config.yaml
num_hidden_layers: 8
hidden_size: 192
num_attention_heads: 3
num_key_value_heads: 3
head_dim: 64
intermediate_size: 512
vocab_size: 8192
hidden_act: "swiglu"
norm: "rmsnorm"
norm_place: "out"
norm_eps: 1e-06
positions: "rope"
rope_theta: 10000.0
rope_fraction: 1.0
qk_norm: true
attn_scale: 0.125
bias: "none"
tie_word_embeddings: false
parallel_block: false
init: "uniform"
init_std_qkv: 0.0318
init_std_o: 0.00794
init_std_up: 0.0318
init_std_down: 0.00486
init_out_by_depth: true
optimizer: "soap_variant"
learning_rate: 0.00619
beta1: 0.95
beta2: 0.99
weight_decay: 0.032
lr_head: 0.00921
warmup_steps: 60
schedule: "wsd"
decay_fraction: 0.938
decay_shape: "sqrt"
final_lr_fraction: 0.0
batch_tokens: 65536
max_seq_len: 512
doc_mask: true
z_loss: 1e-05
train_tokens: 241600000
max_steps: 3687
dataset: "wikipedia_en"
Each number is 128 + 32 x the weight over its row's rms, rounded and kept within 0 to 255. Layers, rows and columns count from 0. The size above them is the row's rms in percent of the matrix's.

# layer 2 attention key, 192x192, rms 0.136, rows 82-106, columns 128-191
size [ 86 104 107 104  92  82  78  66 102  65 107 100 117 103  70  77  87  95 103 102 106 109  89 110 107]
[[117  65 165 103 128 172 101 147 108 174 129 105 142 142 115 120 153 148 128  85 133 181 150 112  92  73 118 136 120 171 140 145  99  97 167 143 160 149 160 168 170  69 109 141 120 126 132 152  82 153  92 122 164 105 184 137 156 134  77 182  97 134 109 115]
 [146 149 103 102  93 143 120  71 159  95 121  76 129  57 175 157 139 148 122 200 110 132 154 138 162 152 102 138 138  95 132 137 159  95 126  86  43 135 124  80 138 156  77 129 109 156 104  75 125  79 102 109 117 137 141 152 144 203 135 102 139 124 160 118]
 [130 110  82 155 119 176  44 151 117  81 125 111 180 150 120 110 109 101 147 126 135 101 122 162 114 175 159 128 162  61 127  88 100 106 142 143 157  85 102  36 142 167 131 184 144  83 116 131 129 121 104 168 110 170 103 143 136 149 111 117 160 140 138 130]
 [130  92 145  99 122 144 165 127 132 163 137 156 156 166 132 146 172 100 109 117 173 160 139 123 167  69 167 115  83  96  58 134 122 119 106 116 151 104 216 188 108  92 123 139 158 174 147 176  80 155  97 160 142 192 144 108 108  94 118 164 131 122 135 143]
 [144 111 123 172 120 131 195  68  88 111 153 187 115  80 193  99 161 182 135 122 147 115  82  77 139 160  62 135  81 167 159  94 119 144 170 128 202 142  85 176 106 156 129  76 158 125 165 130 147  93 123  77 106 116 205 138  73 162 184 148 148 118 103 175]
 [138 122 118 131 113 174 108 176  95 132 134 147 149 122 202 118 160 118  86 182 167  99 137 165 150 140 156 135 128  86 145 122  69 100 164 147 149 141 136 130  97 154 122  94 146 120 152  78 127 172  88 166  90 186 137 138 163 152  60 140 203  83 133 168]
 [156 171 144 165 157 182 123 151  78 125 190 111 164  44 165 142  91 141 163 134 131 116 117 130  92 144 169 155 157 183 147 131  76 106 185 133 104 135 113  91 100 140 103 105  99  97 143 145 136  86  85 104 121 108 113 184  82  82  68 124  99  95 112 148]
 [109 111 134 101 145 216 116 173 119 163 156 109 109  80 176 131 125 112 139 138 179 114  38 137  83  66 145 171 112 161 119 117 171 113 179 169 158 113 117 141 135 134 159  47 176 126 185  87 134 146 131 139 156  90 132 112 173 150  96  92 133 139 113 184]
 [128 122 147 156 182 152 169  74 133 100 104 187 146 142 108 145 168 171 156 150 132  48 119 153 153 164  84 122 148 112 173 125 123  53  90 112 202 148  96 141 127 127 122 172 158 102 150  58 130 141 144 119 174 121 149  75 140 149 114 180 137 101 175 162]
 [126 131 132  64 158  74 107  76 138 138  83 108 187 155  41 103 130 176 110 125  50 130 143 110 125 119 170 200 164 145  92 129 119 120 111  83  92 100 143 140 193 136 103 182 119 138  95 135  94 125 149 121 108 143 160 132 154 121 165 155  87 146 152  79]
 [128 131 165 132 165 127 205 114 173 152 117 155 136 177 127 112  95 171 163  78 154 119 100 176 114 207 112  99 135 165 133  76 123 136 180  96  80 119 120 104 118 190 144  79 110  57 128  92 144 162 206 124  80  86 115 163 173 104 154 120  93 179 127  94]
 [123 133 165 143  61  80 154 114  85 122 114 118 105 152  85 148 183 120 168 104 111  60 113 138 170 119  78 122  77 166 122 102 155 175 140  99 154  92  62 152  72  94 192  76 152 127  97  92 130 155 126 137 100 140 132 147 100 166 133  83 187 131  79 110]
 [ 66 152 118  51 127 160 159 109  93 170 101 207 104 131 111 107 154 146 141 126 177 115  87  94 122 108  55 144  73 156 136 157 180  90 145  92 111  71 118 120 135 115 135  63 149 117 154 114 122 190 160  86 157 117 151 134 130 112 122  94 150 126 103  96]
 [152 174  94 123 118 162  77 128 108 132  77  60 146 105 101  87  62 102 136 161 120 130 153 200 110 125 195 123 128 130 105 166 161 134 111  87 119 154 144 108 135 103 125 126 199 103 125 128 105 134 130 220 100  92  68 107  97 172  89  98 175  93 143 106]
 [157 104 146 171 114  85 177 162  97  86 133 135 106 154 188 138  84 146 183 123 151  80  73 127 107 138 168  47 146 104  83 124 146 149 175  71 131 176 144 126 108  83 142 110 134 126 150  67 133 163  92  86 117  59  99 111 145 129  68 139 162 104  86 129]
 [ 86 129 160 113 158 155 133 109 196 171  91 140 169 166  79  95 185 131 126 121 107 156 147  77 171  74  82 190 150 180 129 126 126  98  92 156 155  76  94 138 160 171 128 152 119 163  53 136  52 128 185 168 134 119 164 150 113 171 152 171 127 170 127 123]
 [ 87 136 153 132 122 136 134 137 119 118 100 175 138 136 176 182 128 196 181 165 111  69 115 185 116 142 102 150 160 128 143  46  90 107 177 104 117 110 116 133 128 213  84 124  97 135 129  62 182 123  94 102  95 154 116 106 105 151 120 107 133 152 172 108]
 [143  51 174  51 164 153  68 186 117 143 128 107 178  49 188 101 126  88 150 159 132 171 117 136 125 151 102 140 110 182 115 147 130 107 114 162 109 141 167 116 141 137 114 125 148 145 131 120 112 122 135 156 117 152 154 128 160 144 132 111  99 124 169 126]
 [142 177  65 130 130 102 107 154 154 162 136 137 114  64  99 120  95 132 112  88 133  88 192 188 146 104 200 147  78 147 119 179 169  90  73  73 113 125 149 148 136 109 134  63 139 144 101 114 106 125 171 169 110 111  88 108 170 113 103 103 141 104 114 165]
 [129  70 148 161 139 138 100  93 122 108 183 100 113 132 121  84 123 113  70 116 123 176 100 152 120 166 165  84 137  69  59 131 154 214 173 104 169 169 130 189 152 127 160 114 183 105  75 121 117 133 140 105  86 151 139 121  95 136 102 122 127 140 126  91]
 [123 116 162  67 152 111 144 112  96  86 178 121 135  93 154 116 118  81 107 154 180 194  97 117 121 119 108  98 141 105  69 215  96 145 109 112 204 112 163 100  70  76 116 110 167 145 150 201  92 127 129 113 110 139 106 119  95 116 108 134 155  92 135 140]
 [140  73 175  86 171 164  88 154 160 114 119  95 153  62 149 109 189 110 102 129 119 166 168 125 161  70 147 153 130 151 119 150  99 135 137 166  74 147 126 179 113 130  71 185 131 112  91 150 186 120 126 142 169 163 193 140 108 137 107 142 168  98 143 131]
 [159 129 148 139 125 114 133 128 160 115 140 125 152 174 177 149 111 145 168 122 161 148 130 150  81 195 102 121 157 138 163  27 128  86 171 153 109 176 129 104 161 105 123 129 101  90 204 151 213 119 189 129 164 110 103 147  90 122 146 150  91 146 177 103]
 [131 163 100 147  91 123 162 152 102 124  59  48 135 200 137 122 152 143 141 137 125 130 171 131  90 135 170 103 102 137 187 151 128 116 135 154 106 145 103 125 147  79 146 132 135 105 169 105  69 153 120  96 146 153 114 141 118  91 137 192  95 187 133  88]
 [113 190 144 144 211 198 157  94 111 120  91 142  51 171  66 161 109 136 114 166 138 149 178 148 129 141 106 109  97  74 127 192 171 130 131 127 121 112 108  77  99  87 119 159 114 104 105 131 102 101 161  77  68 141 136  72  98 118 120  93 167 170 113 123]]
# layer 2 attention query, 192x192, rms 0.141, rows 83-106, columns 128-191
size [107  87  99  89 105  94  97  95  83  99 115  96 104  86  82  89 106  97 107  93 105  89  96 103]
[[162 123 140 186 147 119 180 170 121 114 131 122 120 105 126 122 138 172 132 139 195 108 119 218 124 155 130 123  50 136  72 178 149 126 145 151 162 193 130 164 100 185 143 102 177  97 131 150 118 137 150 177 136 130 174 112 117  64 130 185 112 182 155 192]
 [128 141 183  93  93 149 149 121  81 137 104 110 126 117  95 147 132 150  89 139  73 167 141 110  61 142 116 137 123 153 144 125  97 135  64  83  71 124 126 135 182 126 169 162 181 125 177 107 112 167 125  98 102 122 142 106 148 155 180 128 190  73 112 119]
 [137 150 131 150 180 124  73 161 175 137 101 119 130 117 133 176 120  77 156 219  97 142   5 111 135 150 129 131 171 185 171 168 141 121 135 104 104 113 132  81  77  92 128 165  79 162  82 168 119 104 130 101  96 119 169 154 153 126 113 141 136 141 140 112]
 [117 172 130  72 150  96 135 144  76  82 133 157 164 102 136  72 187 111 139 185 144 156 119 123 164 149  77 121 120  98 135 137 125 167  84 100 137 122 118 162 119 153 174  76 142 122 128 152  92 125 161 138 130 112 137 165  95 129 125 122 124 137 118 153]
 [ 77 175  88 145 131 164 117 129 117 117 116  73  87 128  77 147 134 162 168  68  76 135 106 157 112 198  97 141 114 160 143 181  98  80  84 162  34 112 127  90 165 114 119  99 159 119 140 115 129 183  98 141 132 131 138 143 168 128 145  83 137 103 156  97]
 [121 143 202 122 105 122 157  98 124 116 119 107 119  57 109 114 127 130 158 138 120 147 183  79 197 142 110  64 165  67 176  96  73 164 131 168  97 165 111 147 155 111 150 103 127 148 182  71 185 104 114 194 113 142 134 149 113 118 114  75 108  83 209  68]
 [136 157 134 132 112 168 120 184  95 154 135 103 102 156 126 154 118  92 127 140 131 162  79 108 154 111  36  93  99 133 160 219  70 164 121 163  80 177 151 157 118 133 129 143 134 115 153  91 159 105 129 151 116  83 130 110 112 142 126 116 152  77  88 138]
 [120 128 125 103 119 196  98 125 168 177 164 118 172 155 140 177 159  98  98 104  90 136 128  84  67 105 137 155  94 149 151 104 118 125 133 131  90  80 138 133 118 125 110 179 119 123 124 173 152 141 138 104 146 109 124 148 176 156 153  99 151 182 115 112]
 [153  28 162 114 133 153 104 169 148 136 147 134 107 112 145 147 160 105 119 177  99 127  81  92 142 113 193 110  90 122 103  26 158 140 129 134 168 119 132 121 126 145  94 175 109 111 147 172 198 134 132  79 168 159 186 141  86 152 145 147 149 134 143 113]
 [138 101 158 104 118 114 163 102 161 102 137  84 153  92 125  54 162 146 138 157 122  65 158 192  81 145 124 148 178  29  94 133 214 102  93  89 158 179 154 150 152 130 159  97 160  94 173 114 177  99 108 140 109 143 145 140 150 137 110 219  85 143 138 142]
 [142 141  63 132 146 149  59 125 176  99 140 188 131 223 130  96  76  94 170 145 133 137  69 113 144 170 163 139 167 178 131 157  77 105 157 142 115 136 164 115 171 121 108 116 137 139 162 115 133  96 111 113 120  78 112 114  99 136 144 114 154 169  86 113]
 [ 82 125 114 111  73 145 145 183 160 164 138 136  74 104 141 105  81 103 138 146 121 128 104 155 128 156 121 106 112 143  75 147  78 123 127 114 140 152 137  98 125 140 128 144 134 125 214 180 171 165 132 158 108 142 154  89 151 172 132 114  92 143  85 131]
 [130 145 120 104  99 117  96 152 103 132 164 169 131 127 144 129 143 116 100 199 109 139  91  91  98 150 168  90 140 202 186 118  99 161 133 159  87  70  89 167 135 138 163 180  75  75 108 135 149  94 130  84 108 140 163 147 147  90 167 129  92 119 120 175]
 [150 147 143 117 132 157 117 109 138 161 126 135 104 121 159 123 116 193 100 105 129 174 161  90 169 179  71  99 125 126 175 188  90 152 121 166  57 157 170  91 109  67 160 151 160 131 118 126 164 114 113 140 111 134 105 175 165 129 145 108 156 129 101 200]
 [ 88 125 171 105  69 138  98 144 152 122  78 101  90 128 129 103 188 167 158 146  73  90 122 116 146 162 113 145 152 138 101 111 159 124 143 173 111 155 171  81 166 133  90 185 150 216 102 150 118 123 166 107 125  89 192 188  98 170 134 127 116 174 119 119]
 [176 116 107 178 103 131 197 111 142 120 118 111 124 151 131 101 136 180 155 140 131 128 181 128 145 157  86 155 182  84  66 177 141 143 136 154 165 182 136  85 167 138 113  73 174 118 191  70 123  78  81 148 113 165 133  97 178 118 129  98 125 140 140 162]
 [197 120 150 109 133 140 139 135  99  89 100  71 151 133  79 143  99 115 173 148 131 112 168  88 175 103 161 114 104 102 161 161 146 135 127 131  95 198 124 159 104 151  94 116 159 145 104  78 141 119 125 117 178 131 109 170 100 168 115 199 124  97 154 134]
 [120 158 114 135 129 148  98  91 122 132 160 141  62 130 124 131 120 149 127 183 103 136 108 172 109 177 149 137 142 177 143 122 110 114 129 145 100  60 175 146 163 192 133 163 100  89 123 152 192 133  72 124 122  64 158 140 134 137 133  88 160 163  96 115]
 [113 157 182 117 112  94  91 144 120 163 166 147 132 172 134 116 142 206 148 168  79 145  66  76 120  92 108 144 143 159 169  93 167 116 130 145  86  94 166 111  64  72 184 100 125 127 131 134 110 170  97 119 117 170 121 162 128  87 127 157  68 152 127 149]
 [131 156 155 102 103 101 118 141 128  85 149 102 127 110 143 177 132 106 129  72 167 171 151  95 123 115 102 108  77 135 154 156 103  81 172 143 116 141 144 147  99 156 117 135  98 150 102 105  55 157 145 117 134  99 121  93 222 151  92 138  83  86 113 122]
 [120 152 158 200 165  93 112 126 107 123 105  67 152 142 116 128 159 133 157 158  74 140  98 120 170 129 102 146 142 105 178 157 124  84 129 108  83 133 179 111  71 142 116  71 173 175 119  89 161 184 137 169 122 179 182 159 120 132  89 112 152  95 159  70]
 [ 95 158 167 123 124  52 201 132 127 144  58  79 135 115 117 124 101 104  91 150 155  73 161 146  85 135  83 164 113  64  53 105 138 168 136 121 180 142 121  87 126 139 146  96 140 142 138  89  66 156 133 152 113 220 120  95 173 132 113 123  87 170 177 179]
 [ 60 117  67 155 142 150 145 144 144  91  67 123 175 172  71 164 124 122 182 111 163 130 168 195 123 129 172  98  85 137 145 123  97 179 157 119 140 113 112  55 137 118 147  81  99 159 145 168 183 176  74 143 134 148 112 152 163 129 143 127 122 201 172 161]
 [115 131 151 139  93  89 204 138 142 143 155 201 137 147 120 117 110 128  97 120 156 112  97 118  82 147 128 111 171 133 170 173 116 141 177 114 108 109 168 143 161 118 128  86 110 135 137 124  73 162  90  96 103 106 154 152 119 156 125 114  75 119  82 177]]